config.yaml
num_key_value_heads: 3
hidden_act: "swiglu"
norm_place: "pre"
positions: "learned+rope"
parallel_block: false
init: "trunc"
init_std_qkv: 0.0442
init_std_o: 0.00868
init_std_up: 0.0442
init_std_down: 0.00868
optimizer: "adam_variant"
beta2: 0.99
max_grad_norm: 1.0
final_lr_fraction: 0.0
Each number is 50 + 15 x the weight over its row's rms, rounded and kept within 0 to 99. Layers, rows and columns count from 0. The size before them is the row's rms in percent of the matrix's.

# o: layer 3 attention output (transposed), 192x128, rms 0.0921, rows 40-63, columns 0-127
# v: layer 3 attention value, 192x128, rms 0.095, rows 41-63, columns 0-127
# q: layer 3 attention query, 192x128, rms 0.158, rows 64-67, columns 0-127
# k: layer 3 attention key, 192x128, rms 0.158, rows 64-66, columns 0-127
o40 082:37 52 38 72 64 73 43 55 52 47 63 45 49 73 58 64 25 79 56 26 23 41 75 54 63 65 58 43 45 43 68 61 36 49 54 46 60 64 84 71 49 54 43 49 52 60 61 48 63 46 54 66 58 72 49 56 43 32 62 62 23 48 68 44 40 45 61 64 40 32 53 37 68 51 47 64 47 58 32 55 79 55 64 42 33 31 83 99 51 49 49 54 61 35 32 60 68 27 38 53 38 62 62 55 66 31 46 64 34 44 54 42 54 48 33 10 54 43 39 81 85 68 34 62 49 63 71 44
v41 075:65 32 74 25 68 61 37 61 53 68 80 39 51 55 78 55 45 33 41 51 51 57 69 46 31 53 53 58 36 44 50 71 56 64 24 42 56 61 50 96 34 60 21 59 54 32 53 52 49 63 42 60 50 80 27 29 34 55 41 46 50 28 81 54 20 49 50 43 45 46 84 44 13 60 59 73 75 44 38 63 62 41 71 43 33 60 67 47 27 31 27 39 51 42 63 34 74 72 38 51 62 55 40 47 58 66 63 47 42 44 45 53 29 61 46 64 49 52 59 48 52 26 42 41 72 46 38 65
o41 065:23 38 30 61 41 77 55 71 58 28 61 62 82 44 44 47 55 44 52 38 53 42 26 65 49 27 35 72 43 51 74 54 66 40 55 83 76 48 46 69 78 52 51 52 43 61 64 41 47 54 45 51 58 42 71 56 60 31 47 32 42 50 63 63 67 58 48 35 54 46 28 54 74 54 57 00 77 61 48 59 37 39 55 51 60 41 47 40 45 50 54 43 50 55 39 58 66 56 90 36 25 44 54 42 64 47 58 64 78 73 29 47 55 61 28 61 46 45 29 54 76 33 63 76 29 44 81 51
v42 087:31 61 43 64 46 48 67 47 53 34 42 53 66 43 30 67 28 51 38 55 46 34 58 50 56 46 46 51 29 43 63 54 46 42 43 57 47 50 44 46 99 67 42 46 87 40 13 54 14 61 38 57 47 34 43 62 37 77 46 45 52 66 49 55 50 19 41 80 61 64 29 47 51 42 37 30 71 56 33 34 49 90 61 40 45 64 38 48 28 51 63 63 42 66 50 34 66 48 67 53 31 30 39 55 50 59 45 51 79 35 55 61 38 49 27 56 29 48 56 41 45 99 46 63 52 51 28 55
o42 090:49 68 77 51 66 55 30 77 57 72 54 46 62 37 64 64 58 46 29 31 67 53 71 58 43 24 48 62 61 58 71 58 24 36 67 37 36 40 47 29 35 42 58 37 37 47 35 66 79 36 69 46 27 55 64 33 48 51 68 63 59 57 44 46 42 51 54 35 64 45 52 60 25 48 55 41 53 40 53 36 84 20 38 63 54 31 46 81 38 41 60 53 44 27 54 48 54 68 60 66 47 56 51 21 91 36 75 46 29 57 60 54 40 44 60 13 36 67 25 61 55 23 38 45 47 68 45 37
v43 102:21 59 47 54 51 18 49 45 47 57 63 39 50 58 68 27 51 42 47 27 21 43 55 51 55 58 73 51 31 56 67 50 53 38 24 33 54 46 47 26 72 70 33 58 62 69 77 64 66 51 57 45 55 09 35 64 64 56 40 60 72 83 36 62 38 43 61 43 52 51 36 49 31 37 33 62 59 55 66 14 24 47 57 32 55 55 64 58 30 43 62 50 48 10 48 21 49 61 67 54 34 30 42 37 49 22 36 63 55 66 48 48 33 41 30 38 25 43 55 46 54 39 48 56 26 47 80 45
o43 110:61 49 59 70 39 49 34 51 79 62 68 49 60 37 75 52 28 45 33 50 57 56 87 38 43 40 72 74 75 88 64 43 46 43 48 37 23 47 45 41 55 43 52 36 68 43 35 43 62 47 58 61 41 48 43 25 43 56 41 53 39 40 41 64 40 37 61 52 52 44 57 67 48 66 70 55 74 74 56 58 67 67 38 53 35 37 58 64 69 57 46 24 50 50 48 43 74 49 44 72 22 73 76 93 83 56 30 64 40 43 44 58 49 34 70 32 53 71 22 58 85 44 41 54 51 63 44 44
v44 083:36 39 46 59 53 60 29 58 68 67 42 38 52 40 39 68 41 38 63 60 25 38 36 84 59 41 43 47 47 43 39 44 41 89 78 41 72 39 53 56 68 49 40 68 66 55 48 55 55 54 30 67 52 33 80 37 45 22 57 52 56 47 31 63 39 35 56 33 46 70 63 44 42 69 49 30 92 30 44 60 32 44 27 56 62 39 52 65 77 52 28 28 46 44 53 70 66 42 29 58 41 49 28 42 50 74 55 53 48 41 37 31 41 84 57 68 65 70 83 64 55 52 33 43 71 68 43 33
o44 083:55 43 45 60 70 68 59 34 36 25 29 34 49 58 22 63 40 80 51 42 63 44 67 58 77 64 45 54 51 34 78 54 57 50 50 63 69 50 85 85 41 42 48 55 45 47 41 55 57 63 58 45 68 50 52 65 60 35 61 52 17 44 51 58 55 36 55 78 43 28 17 42 55 67 22 54 34 45 37 47 47 46 63 35 51 45 88 57 58 60 60 69 50 40 37 39 48 39 61 02 68 24 23 51 29 38 50 38 40 57 36 47 38 49 45 42 40 29 47 61 87 64 42 51 49 45 64 64
v45 068:35 46 41 60 44 44 71 39 20 54 30 86 56 52 69 41 59 72 55 37 55 55 44 37 59 43 40 54 55 67 48 29 33 19 48 30 44 45 48 52 51 36 69 36 74 33 81 65 60 37 34 37 46 57 31 44 63 85 51 42 27 39 43 15 42 58 66 38 40 51 32 73 94 48 53 48 58 77 55 35 40 41 60 47 51 55 50 42 52 41 45 53 85 62 52 34 24 56 56 45 43 52 62 45 63 03 59 43 82 32 48 57 59 63 54 53 59 30 54 62 50 66 44 65 48 69 59 40
o45 062:43 54 39 48 27 23 32 51 67 79 67 54 44 51 57 40 33 66 51 46 56 62 70 41 65 52 38 27 55 54 47 24 55 72 51 43 30 48 53 46 42 78 62 60 49 44 51 49 57 36 47 63 54 56 19 58 38 40 45 60 71 77 45 55 63 48 44 39 50 55 80 53 31 46 33 68 43 30 30 63 48 51 63 67 00 45 14 12 65 41 44 69 53 50 33 62 54 53 43 88 81 59 63 77 41 58 33 31 20 36 36 55 44 24 54 48 33 64 51 46 44 55 42 55 41 51 43 47
v46 093:30 35 67 61 34 44 47 36 38 34 42 37 50 55 82 42 61 45 51 36 63 57 33 52 65 77 49 44 51 60 44 28 49 58 64 63 43 39 71 29 59 63 42 54 42 48 48 45 53 34 76 38 48 58 67 49 41 40 68 44 77 63 18 40 21 55 43 01 31 39 30 69 86 56 59 59 72 41 56 39 10 36 55 52 37 40 55 48 57 18 53 29 42 23 44 63 42 51 67 48 56 46 60 49 37 62 33 65 33 58 49 45 49 49 67 61 37 62 30 69 46 09 29 38 51 57 50 33
o46 090:70 63 25 45 44 55 51 31 59 58 62 57 46 28 24 45 55 67 61 58 47 58 54 36 71 56 42 40 51 55 47 27 44 71 37 50 48 50 65 58 57 56 47 75 59 44 40 36 23 80 52 68 65 34 39 50 52 36 37 50 48 44 54 71 70 55 64 88 24 53 65 38 27 90 48 69 47 40 39 44 39 81 56 55 70 43 73 42 72 59 36 60 45 68 67 43 34 52 47 40 41 41 37 58 21 68 16 41 29 26 33 71 61 61 47 67 81 59 81 42 49 53 62 67 70 52 64 50
v47 072:26 57 48 66 59 39 50 44 43 45 49 54 29 51 12 52 27 58 72 56 85 44 34 41 44 53 12 42 67 30 55 45 30 38 21 23 47 37 52 49 33 38 78 45 52 43 78 51 47 30 23 63 50 30 31 50 56 64 60 43 53 53 31 29 71 41 55 54 46 36 44 66 59 67 62 51 63 73 43 50 31 39 51 57 57 56 57 50 69 76 67 14 61 43 30 33 12 57 49 48 33 52 46 51 83 37 43 54 52 31 28 54 30 37 60 42 71 45 44 65 46 47 27 68 44 48 67 55
o47 067:42 48 65 57 29 27 20 44 39 44 60 46 44 55 51 44 30 61 48 59 44 65 65 62 55 50 97 38 47 53 47 38 44 74 46 54 39 50 38 46 62 48 53 47 34 37 58 39 61 54 58 58 76 62 32 72 53 49 37 70 25 94 53 12 40 47 34 57 39 36 50 65 38 60 65 83 39 30 50 38 29 69 49 38 37 36 66 23 47 44 24 71 45 57 39 69 60 52 43 54 58 47 53 95 29 61 35 49 56 49 25 53 42 16 58 48 51 29 52 59 29 80 49 53 50 48 55 56
v48 075:49 65 52 32 70 52 46 41 32 90 71 56 59 42 86 25 73 43 33 56 77 64 75 53 35 34 49 44 53 68 58 49 54 35 43 47 34 64 48 69 37 42 57 52 59 30 50 46 54 55 52 37 74 74 40 82 69 51 53 42 29 22 41 46 76 66 67 35 49 39 40 51 57 75 56 58 13 38 80 20 58 31 41 67 68 52 33 28 52 60 73 41 62 70 50 47 35 53 36 42 63 41 28 34 37 29 49 42 44 46 47 41 72 60 64 68 66 43 44 54 59 45 63 56 45 50 28 38
o48 081:45 38 21 52 33 72 57 54 38 20 45 54 51 64 57 35 40 45 44 43 42 53 30 58 61 65 52 31 44 38 43 42 48 46 20 46 48 53 54 32 29 58 44 45 45 51 60 40 48 54 26 58 49 36 59 56 35 34 56 32 61 59 71 57 50 57 44 46 54 73 54 34 54 25 48 69 40 57 34 50 33 36 61 52 41 57 26 26 38 33 54 33 39 55 67 59 80 49 49 51 75 55 43 99 47 66 48 39 52 54 59 62 58 48 50 62 52 44 48 45 81 35 53 66 44 51 55 56
v49 094:34 57 29 26 58 35 54 35 52 51 59 53 79 47 52 37 44 65 45 44 79 66 77 31 35 76 64 54 45 32 59 75 29 31 62 35 35 32 55 58 48 63 51 46 86 17 40 17 53 58 42 45 54 40 60 74 91 30 79 43 22 56 38 56 50 47 25 52 70 52 75 46 44 55 34 52 58 43 39 38 68 72 63 43 63 51 18 54 47 51 75 70 52 66 42 42 40 55 73 58 67 49 44 47 41 26 70 40 48 66 51 49 37 43 59 59 39 50 53 24 55 27 70 52 50 48 51 53
o49 104:58 50 53 61 49 35 26 69 56 56 59 37 56 31 45 49 64 41 44 32 65 44 57 57 58 28 50 61 71 50 67 29 56 37 42 21 15 57 42 25 64 44 46 38 29 42 21 63 67 48 44 49 39 35 51 36 32 50 35 37 72 65 55 38 39 71 70 40 65 67 42 41 40 67 58 58 61 61 39 61 43 38 48 47 40 30 57 48 43 34 63 06 35 54 78 55 50 55 35 70 46 59 49 92 75 47 35 50 52 58 58 61 34 30 50 38 56 62 44 42 99 21 34 26 41 63 45 38
v50 094:39 60 45 68 40 35 76 48 54 64 10 43 46 59 66 54 88 32 51 47 26 81 38 19 22 50 65 39 39 59 49 53 69 40 40 75 56 58 58 41 33 44 36 54 27 30 43 70 33 48 48 49 54 37 38 18 33 56 28 56 58 41 28 68 51 50 44 54 48 68 26 29 67 25 24 55 40 49 27 32 42 63 57 43 55 55 38 53 40 32 53 57 61 26 33 37 36 59 51 50 39 68 50 57 53 40 49 66 53 71 47 86 80 35 53 56 70 57 54 35 49 55 83 42 60 45 35 47
o50 088:58 49 46 32 49 24 61 51 79 69 90 66 53 81 51 45 40 19 33 49 77 40 71 39 60 56 69 52 48 78 52 39 51 38 79 47 41 36 51 42 39 36 75 56 61 69 68 57 44 43 58 40 60 56 40 26 59 55 48 39 51 34 51 67 55 55 70 41 41 52 68 65 64 45 45 46 58 65 62 72 68 34 32 37 32 57 35 73 26 71 61 63 71 71 47 60 64 39 50 54 35 39 63 45 66 42 46 64 65 51 79 66 48 81 38 48 31 66 35 10 70 38 50 40 62 60 39 34
v51 105:59 53 35 73 40 60 38 48 49 41 42 53 45 54 49 47 57 28 49 53 65 62 44 66 60 36 37 50 60 70 45 56 56 64 54 50 71 67 40 44 42 58 29 80 30 48 51 75 40 77 63 66 67 72 58 77 45 48 36 64 51 32 61 72 86 76 52 31 44 35 12 37 79 47 38 40 36 37 32 49 43 46 36 53 32 46 57 48 52 48 36 38 35 20 35 69 65 42 27 22 33 26 48 54 72 55 33 50 19 47 25 54 52 20 84 56 52 66 69 62 49 53 55 33 36 40 68 46
o51 105:63 41 59 56 43 55 57 44 36 25 57 40 41 89 72 22 43 45 37 45 57 47 33 64 61 61 69 42 20 60 26 73 39 44 36 60 71 54 75 76 34 28 38 34 70 60 75 33 40 56 27 41 48 36 72 48 53 34 49 58 42 44 55 68 40 28 53 57 42 40 34 46 49 34 60 65 59 70 52 30 66 46 54 25 57 73 53 53 58 56 49 66 40 47 61 46 72 24 68 24 37 34 43 61 38 77 73 66 67 38 81 46 79 63 25 59 41 49 60 40 38 67 68 71 51 43 62 55
v52 097:44 57 63 40 67 19 34 60 37 42 42 59 52 51 71 71 55 30 34 59 20 64 66 60 84 49 42 55 50 66 54 23 43 32 34 72 66 48 48 82 59 36 43 50 50 73 55 54 62 26 47 54 49 52 43 39 38 46 50 52 68 43 50 56 55 65 80 53 25 58 39 48 07 57 59 79 15 30 82 23 72 59 57 62 65 70 65 48 53 50 50 47 58 27 76 50 38 43 26 61 26 32 42 56 53 31 56 62 42 49 56 39 34 62 27 36 60 33 30 55 52 50 31 64 50 43 57 53
o52 087:34 45 26 62 40 99 52 43 49 36 67 70 65 72 76 59 41 53 50 49 03 37 43 40 46 60 40 57 49 48 43 52 60 61 58 42 71 59 55 52 48 59 48 49 53 43 64 44 43 57 56 85 52 88 47 72 45 47 62 48 33 41 63 45 39 36 57 52 46 40 70 60 54 31 62 51 46 84 69 52 57 60 56 66 54 29 58 74 51 40 45 44 49 48 52 59 69 41 42 76 34 86 74 72 64 58 47 62 41 50 40 16 67 56 37 39 61 39 39 78 74 51 41 81 58 72 51 43
v53 080:36 59 44 23 46 63 41 41 38 48 44 51 48 48 64 49 17 52 54 43 52 36 41 58 21 10 60 49 44 61 36 59 47 57 67 48 59 43 58 18 46 45 64 62 43 43 80 81 37 39 35 53 57 49 38 75 51 89 45 63 45 62 31 27 51 53 70 38 60 43 59 66 90 31 88 63 46 48 62 66 58 51 43 52 38 53 44 53 56 73 50 45 62 35 54 54 52 28 70 52 48 44 41 48 65 41 39 85 73 32 47 75 59 49 49 44 69 58 53 59 48 98 38 66 51 62 34 35
o53 072:58 56 56 55 42 40 47 44 37 54 67 70 36 68 50 62 37 64 23 60 55 56 83 67 37 34 52 39 56 21 38 45 52 60 35 44 36 42 39 37 27 43 60 52 60 54 37 62 40 45 46 53 42 57 27 64 42 38 76 63 35 49 43 49 64 29 52 48 54 41 44 79 11 35 27 49 30 42 53 56 65 57 47 64 39 69 11 29 47 61 30 65 47 47 45 48 65 64 48 51 76 41 38 99 39 51 68 45 24 38 62 48 36 26 70 52 30 62 41 48 18 77 66 59 35 25 50 63
v54 082:35 55 47 37 40 66 36 56 54 16 59 55 57 38 44 56 35 19 49 55 53 56 51 41 27 50 57 67 62 50 46 50 50 79 63 60 59 47 42 83 55 47 70 30 37 62 50 50 31 35 33 51 44 46 53 19 35 64 50 46 55 55 49 60 52 44 43 52 27 39 51 52 52 78 60 57 56 41 63 60 60 86 57 22 60 44 71 69 57 35 53 09 64 30 40 62 51 68 41 50 22 95 24 45 43 83 61 68 81 44 49 74 39 57 54 53 66 87 57 37 57 59 62 54 59 48 36 37
o54 076:44 70 50 52 56 43 44 60 47 56 83 50 61 44 34 75 44 43 38 39 73 15 49 50 42 47 66 47 55 51 76 57 60 33 61 54 62 39 42 47 76 31 66 51 41 36 48 43 34 65 60 56 69 75 37 70 68 45 52 55 26 50 56 43 38 51 35 70 67 10 25 71 33 64 59 34 30 52 51 40 44 63 42 43 78 28 40 45 43 78 42 99 52 66 40 29 44 64 72 46 31 12 75 67 66 52 63 49 58 39 56 44 42 39 55 50 39 34 50 57 62 47 56 41 32 62 62 41
v55 088:54 40 45 89 56 35 47 51 59 67 45 44 37 30 35 23 78 60 51 33 63 52 64 42 63 47 61 52 39 49 56 63 56 70 16 30 62 45 53 56 46 41 20 57 49 36 66 62 49 47 53 55 52 42 57 34 41 26 39 37 33 55 31 59 61 49 60 00 22 34 52 59 68 63 26 58 56 55 38 40 32 40 51 47 61 57 61 52 42 49 36 50 50 38 11 38 33 72 57 38 68 56 34 43 82 34 25 18 40 62 22 61 57 52 67 53 57 65 68 42 61 21 44 46 33 37 70 48
o55 085:52 30 42 44 22 34 27 18 62 35 58 40 61 71 70 15 31 39 50 56 58 47 46 54 68 68 79 38 43 83 50 32 47 28 43 74 28 45 60 69 31 58 48 43 51 48 66 28 57 51 53 44 70 33 41 41 66 55 34 35 53 58 49 73 46 57 39 53 35 59 52 34 48 67 68 68 64 49 54 37 44 54 47 41 11 47 54 29 75 25 53 48 59 61 38 57 93 39 66 36 27 49 50 29 35 74 34 52 66 41 27 56 71 51 59 53 55 50 44 38 72 36 52 53 72 39 54 32
v56 092:54 48 53 32 53 57 33 39 53 72 56 34 25 35 61 58 57 46 35 22 49 49 64 78 35 36 58 43 45 65 35 72 55 60 34 34 53 60 31 74 34 47 25 48 73 14 31 51 67 61 45 63 74 60 47 45 59 50 66 44 59 32 32 53 44 39 43 49 65 63 60 73 45 71 49 67 44 19 33 56 68 51 48 58 41 70 47 46 58 67 41 58 10 59 68 62 53 37 60 46 67 45 62 43 64 40 74 35 23 37 33 39 78 29 48 85 70 66 73 45 56 46 53 38 59 47 16 39
o56 101:44 35 31 44 66 75 57 50 39 19 52 63 64 54 45 33 61 60 52 52 47 51 31 66 72 47 10 55 49 35 78 47 56 40 44 59 56 35 71 57 37 54 53 57 50 54 57 59 39 57 51 32 25 28 76 54 48 34 54 28 45 54 51 53 60 54 70 49 43 50 28 29 54 39 40 40 50 58 49 60 45 16 34 50 47 52 41 23 42 34 69 22 36 59 59 54 69 54 65 15 60 37 26 98 34 63 61 46 61 52 59 55 41 59 42 46 34 55 41 33 99 60 41 58 45 50 58 57
v57 088:45 40 33 45 28 66 56 38 58 58 61 51 38 53 61 50 72 47 41 45 63 60 54 52 29 67 52 38 50 29 28 59 59 44 52 37 31 48 50 45 50 70 58 51 54 43 24 40 68 58 51 38 54 60 66 17 58 29 47 55 98 37 40 99 35 51 40 65 64 57 43 47 48 47 30 55 49 44 40 47 40 62 68 27 35 46 39 48 46 50 49 41 44 57 44 59 68 55 68 60 37 47 65 52 45 72 75 71 25 46 68 13 69 12 71 68 44 52 72 40 43 37 72 32 54 88 41 44
o57 084:52 45 44 52 69 40 63 68 51 48 52 54 38 28 17 45 35 35 58 54 54 50 17 39 57 46 11 69 44 64 95 60 55 52 71 67 60 49 61 49 61 52 41 67 64 51 54 56 31 60 52 32 41 31 83 42 48 48 59 45 60 39 60 49 63 63 66 70 76 38 50 43 73 72 35 43 50 52 61 68 48 35 39 39 82 37 72 59 65 57 78 34 45 55 61 29 32 42 59 32 56 29 51 46 46 49 52 29 74 49 74 68 50 69 36 61 37 77 48 36 84 56 38 21 34 57 40 49
v58 107:56 53 53 56 23 33 08 44 34 43 46 62 46 53 53 39 46 48 63 26 68 48 39 34 74 55 53 66 54 44 47 19 47 60 57 64 73 15 63 45 75 55 45 52 32 49 50 52 19 66 63 51 43 45 45 63 51 68 40 63 64 63 32 33 44 59 60 51 27 25 41 53 84 58 51 32 65 55 63 44 35 54 65 34 40 46 44 57 64 47 74 30 66 41 27 45 49 54 75 45 30 40 18 39 39 49 38 63 64 81 43 90 50 51 58 53 23 68 25 73 49 76 56 50 61 43 61 34
o58 109:65 69 51 56 36 28 34 49 52 66 61 42 53 55 58 45 59 57 32 55 60 43 63 80 55 58 64 17 59 56 18 31 30 62 35 38 50 70 60 39 50 29 69 52 54 44 24 29 45 61 32 59 58 51 40 51 36 39 54 78 38 68 45 55 46 53 45 50 42 49 69 46 12 57 51 72 38 41 52 34 78 74 44 55 77 33 49 59 57 48 21 72 53 37 69 35 39 68 44 48 29 50 59 90 57 57 28 56 17 31 60 53 50 25 63 50 78 39 64 28 41 33 65 27 49 66 57 48
v59 079:51 60 48 40 27 37 70 55 43 24 54 52 50 59 52 47 68 40 70 35 48 60 58 16 71 57 45 54 58 35 46 25 61 50 32 64 48 47 37 25 63 67 83 29 51 46 49 48 27 39 61 34 49 65 23 51 30 64 33 52 62 60 53 67 55 49 53 55 36 48 04 54 66 28 69 45 50 53 66 40 24 66 72 34 18 49 65 52 47 47 51 42 70 35 41 49 28 61 77 57 15 38 42 59 60 33 32 48 46 41 60 66 50 33 36 24 18 37 26 44 43 67 51 53 37 28 51 36
o59 078:45 75 73 55 42 34 44 68 64 97 83 53 54 45 77 45 33 36 37 67 38 44 56 41 32 41 72 62 57 79 40 67 24 52 74 53 47 52 54 29 59 45 40 58 63 49 48 52 52 43 46 71 36 59 36 42 47 60 49 81 72 41 60 45 40 53 33 50 49 34 86 73 29 58 70 53 55 53 73 27 72 64 44 54 46 32 27 59 47 58 34 75 49 50 60 43 38 62 41 84 30 64 73 31 74 55 49 51 49 24 53 52 51 51 48 47 69 69 47 48 21 47 72 51 54 52 41 35
v60 097:26 58 32 19 49 66 71 42 49 34 61 51 51 44 58 34 73 40 46 59 56 57 60 50 24 58 58 53 36 62 41 73 58 60 60 70 46 90 47 45 48 81 51 39 49 41 24 42 58 51 40 49 60 84 72 50 62 38 63 38 57 52 52 73 51 43 46 30 69 56 55 56 51 33 63 76 18 19 43 70 69 65 59 52 40 50 38 45 40 43 33 48 34 42 42 77 57 50 39 50 65 56 58 51 32 37 60 29 18 33 65 26 73 40 50 60 66 54 53 33 53 00 65 37 33 42 38 48
o60 096:63 43 49 44 58 48 64 58 33 40 71 56 40 42 54 47 50 38 52 37 57 35 17 28 54 27 10 80 59 50 84 64 61 31 46 44 43 49 41 37 44 48 30 48 52 52 54 64 30 57 40 54 31 42 72 33 51 40 51 23 76 29 66 62 54 52 57 59 62 38 31 45 51 56 55 30 65 75 53 45 25 25 47 31 63 57 66 38 46 53 68 29 39 75 86 45 43 46 66 39 59 35 40 50 65 63 74 35 84 36 58 68 47 89 39 64 45 68 51 42 64 62 51 82 58 50 39 38
v61 100:64 55 43 30 53 56 50 43 44 45 44 39 18 63 75 46 58 25 59 40 46 61 55 35 40 63 77 47 45 70 48 46 81 41 30 77 42 69 35 53 43 59 42 43 60 50 27 41 46 55 67 36 37 70 47 41 55 40 54 55 77 35 57 84 45 64 43 68 51 64 18 52 28 50 51 91 35 44 52 39 57 75 69 37 29 57 45 48 50 58 55 39 46 50 51 53 29 50 35 63 49 62 54 51 23 56 72 75 42 62 99 66 69 41 35 63 46 61 43 44 47 11 57 52 54 44 20 38
o61 090:57 51 55 51 58 58 53 68 58 50 56 82 67 30 46 31 73 28 33 55 43 22 25 45 31 40 07 77 71 61 83 57 44 49 68 38 67 57 41 20 60 47 36 60 44 61 56 50 37 61 44 70 58 57 61 51 45 69 41 29 50 50 83 46 58 51 81 51 40 38 55 44 56 63 55 53 61 78 66 57 71 50 34 74 95 31 59 57 35 46 52 22 58 62 67 37 53 58 37 56 40 46 64 74 78 46 49 48 50 34 54 45 50 61 46 48 54 57 36 29 58 61 68 40 35 72 38 33
v62 088:38 60 67 32 42 48 46 63 63 37 20 42 40 50 60 73 67 74 27 54 71 71 66 58 61 29 61 60 48 63 44 54 63 51 47 72 57 62 48 84 41 29 45 39 45 20 51 51 35 52 71 54 56 81 51 34 24 77 30 48 46 33 61 68 47 79 59 50 32 22 71 43 44 59 73 73 28 37 32 56 68 33 81 47 40 39 50 57 46 40 29 57 27 58 51 48 33 53 36 59 78 55 65 53 50 66 83 33 34 55 53 54 69 47 72 42 54 25 59 63 52 51 47 40 47 32 32 65
o62 088:38 40 26 43 40 57 69 39 45 34 54 62 56 54 59 46 68 39 68 60 39 47 07 39 57 58 13 34 32 32 18 43 57 48 45 73 80 37 59 54 29 62 57 51 50 50 77 57 54 46 51 45 48 60 58 77 79 40 67 38 58 55 49 53 74 52 40 39 40 75 56 48 68 25 30 26 36 63 65 42 28 37 48 61 60 55 29 41 37 41 69 64 46 51 69 59 50 37 65 39 45 52 55 01 33 55 41 63 71 53 61 50 67 68 17 64 53 61 62 30 47 36 70 65 43 53 66 50
v63 088:61 45 36 47 47 55 40 50 48 30 56 70 14 56 50 70 38 38 47 33 42 48 60 54 47 33 45 62 42 66 25 42 52 60 39 75 35 42 33 29 22 57 48 46 70 39 13 43 53 46 58 52 38 63 40 17 49 49 52 50 80 41 39 61 20 39 50 66 57 61 23 71 57 29 57 50 38 33 57 39 61 86 49 47 37 53 53 53 65 58 32 51 40 64 71 60 39 32 52 56 21 65 57 48 66 71 77 74 44 30 91 46 74 37 37 42 69 74 52 30 47 56 53 40 74 69 47 45
o63 088:56 53 74 47 76 74 56 66 57 49 55 75 50 61 41 44 62 37 41 57 57 46 26 56 46 42 00 47 61 42 75 74 63 43 81 50 80 57 56 44 50 46 45 69 52 47 60 58 08 66 50 58 44 60 72 54 44 62 61 66 55 29 46 42 40 53 58 58 62 19 51 65 32 55 45 50 44 46 80 56 82 39 32 72 76 28 36 43 51 51 50 42 52 57 47 33 25 66 48 37 63 35 42 37 34 39 68 37 42 40 68 22 50 59 40 59 37 42 42 36 43 83 54 43 30 54 28 47
q64 118:44 59 57 49 59 40 37 67 37 50 39 77 52 48 38 46 35 58 54 48 44 50 40 43 40 63 60 54 61 22 71 31 38 39 53 64 79 19 44 28 56 66 67 61 43 78 56 49 07 55 69 33 29 72 38 23 30 53 49 53 69 71 39 46 41 62 38 25 40 80 67 52 29 58 67 35 32 66 51 38 38 27 52 68 57 52 23 67 74 58 47 28 65 40 61 52 41 47 45 51 42 30 54 44 24 48 28 53 54 63 50 66 37 26 58 11 33 61 58 61 37 68 51 71 54 42 40 36
k64 137:33 29 77 56 43 63 43 66 61 77 70 33 47 56 77 65 34 76 67 56 67 50 55 60 25 55 52 28 54 54 30 63 56 49 98 24 44 38 27 70 73 58 22 51 48 76 34 44 86 64 60 55 44 56 49 66 62 67 49 31 35 30 66 36 21 82 50 37 51 53 46 31 61 61 38 38 45 59 18 34 53 75 60 50 33 58 43 31 40 44 59 57 43 65 47 57 52 38 38 64 53 64 62 27 62 53 56 66 50 61 46 45 54 52 72 59 56 61 64 73 67 41 56 60 64 50 48 56
q65 100:66 68 20 32 43 54 28 37 43 45 53 70 44 55 29 36 41 32 48 47 16 40 30 72 38 70 42 57 65 46 77 46 25 30 38 50 49 46 49 26 35 66 28 76 36 41 76 57 32 47 44 46 55 56 54 52 44 41 38 56 75 68 46 50 52 32 40 72 33 38 61 40 67 61 66 61 47 42 52 36 33 49 41 65 77 61 20 87 40 49 63 26 28 33 36 86 54 20 35 64 37 40 51 37 39 45 30 50 56 33 63 46 33 49 39 24 49 39 37 42 66 32 61 37 58 54 48 36
k65 127:32 56 42 78 39 61 45 51 69 48 86 34 58 58 45 51 30 41 40 49 81 34 60 60 45 58 35 40 27 37 50 44 49 43 65 31 70 38 30 71 58 74 43 29 61 73 49 58 73 69 52 31 57 51 37 72 52 80 42 54 54 45 53 19 44 47 50 47 70 59 41 60 54 58 77 57 65 55 68 46 49 87 65 25 45 88 40 43 23 40 39 50 34 62 45 76 48 46 61 62 38 43 44 48 60 37 59 64 42 36 55 38 33 65 64 34 56 58 60 45 64 55 50 95 41 63 76 34
q66 120:22 25 75 36 54 61 82 46 44 49 61 30 32 44 52 44 56 46 30 50 62 58 44 37 43 41 62 54 40 51 54 46 79 67 53 48 47 45 71 84 28 43 73 25 65 43 33 51 43 48 74 42 53 60 54 35 17 75 62 80 15 43 22 48 48 76 45 50 56 52 35 68 51 29 60 44 43 25 69 50 45 52 42 38 46 57 59 40 45 59 65 50 57 63 31 47 53 56 56 40 39 72 61 30 16 40 75 45 49 77 38 33 51 52 79 79 51 53 47 70 56 41 58 50 56 37 54 83
k66 104:50 80 31 32 53 59 60 54 41 37 20 77 67 32 56 15 64 66 51 67 58 54 64 23 38 40 54 62 53 29 71 41 30 53 50 53 65 37 40 38 42 32 59 56 56 70 48 52 41 62 45 37 09 55 71 33 47 11 47 43 60 48 33 71 67 48 56 45 48 66 53 48 31 30 57 37 40 54 59 44 41 58 52 53 52 35 50 52 64 42 33 64 71 22 51 16 43 73 61 30 26 57 55 75 47 56 26 44 36 70 35 64 49 68 51 39 44 41 69 45 22 52 44 70 66 70 73 37
q67 127:69 35 66 46 54 40 86 52 51 70 58 42 47 47 51 55 71 41 37 34 88 66 59 40 75 22 48 70 33 64 26 42 55 39 44 57 14 43 43 72 29 42 70 17 60 46 44 32 63 28 50 36 53 53 40 42 52 60 70 62 24 31 51 49 64 57 70 38 54 65 25 56 54 46 33 55 63 71 48 79 51 57 51 46 35 41 68 38 46 62 40 59 59 46 68 31 47 70 59 30 54 69 58 73 63 40 53 48 42 70 45 29 66 46 51 66 59 53 54 76 50 45 55 63 92 53 83 58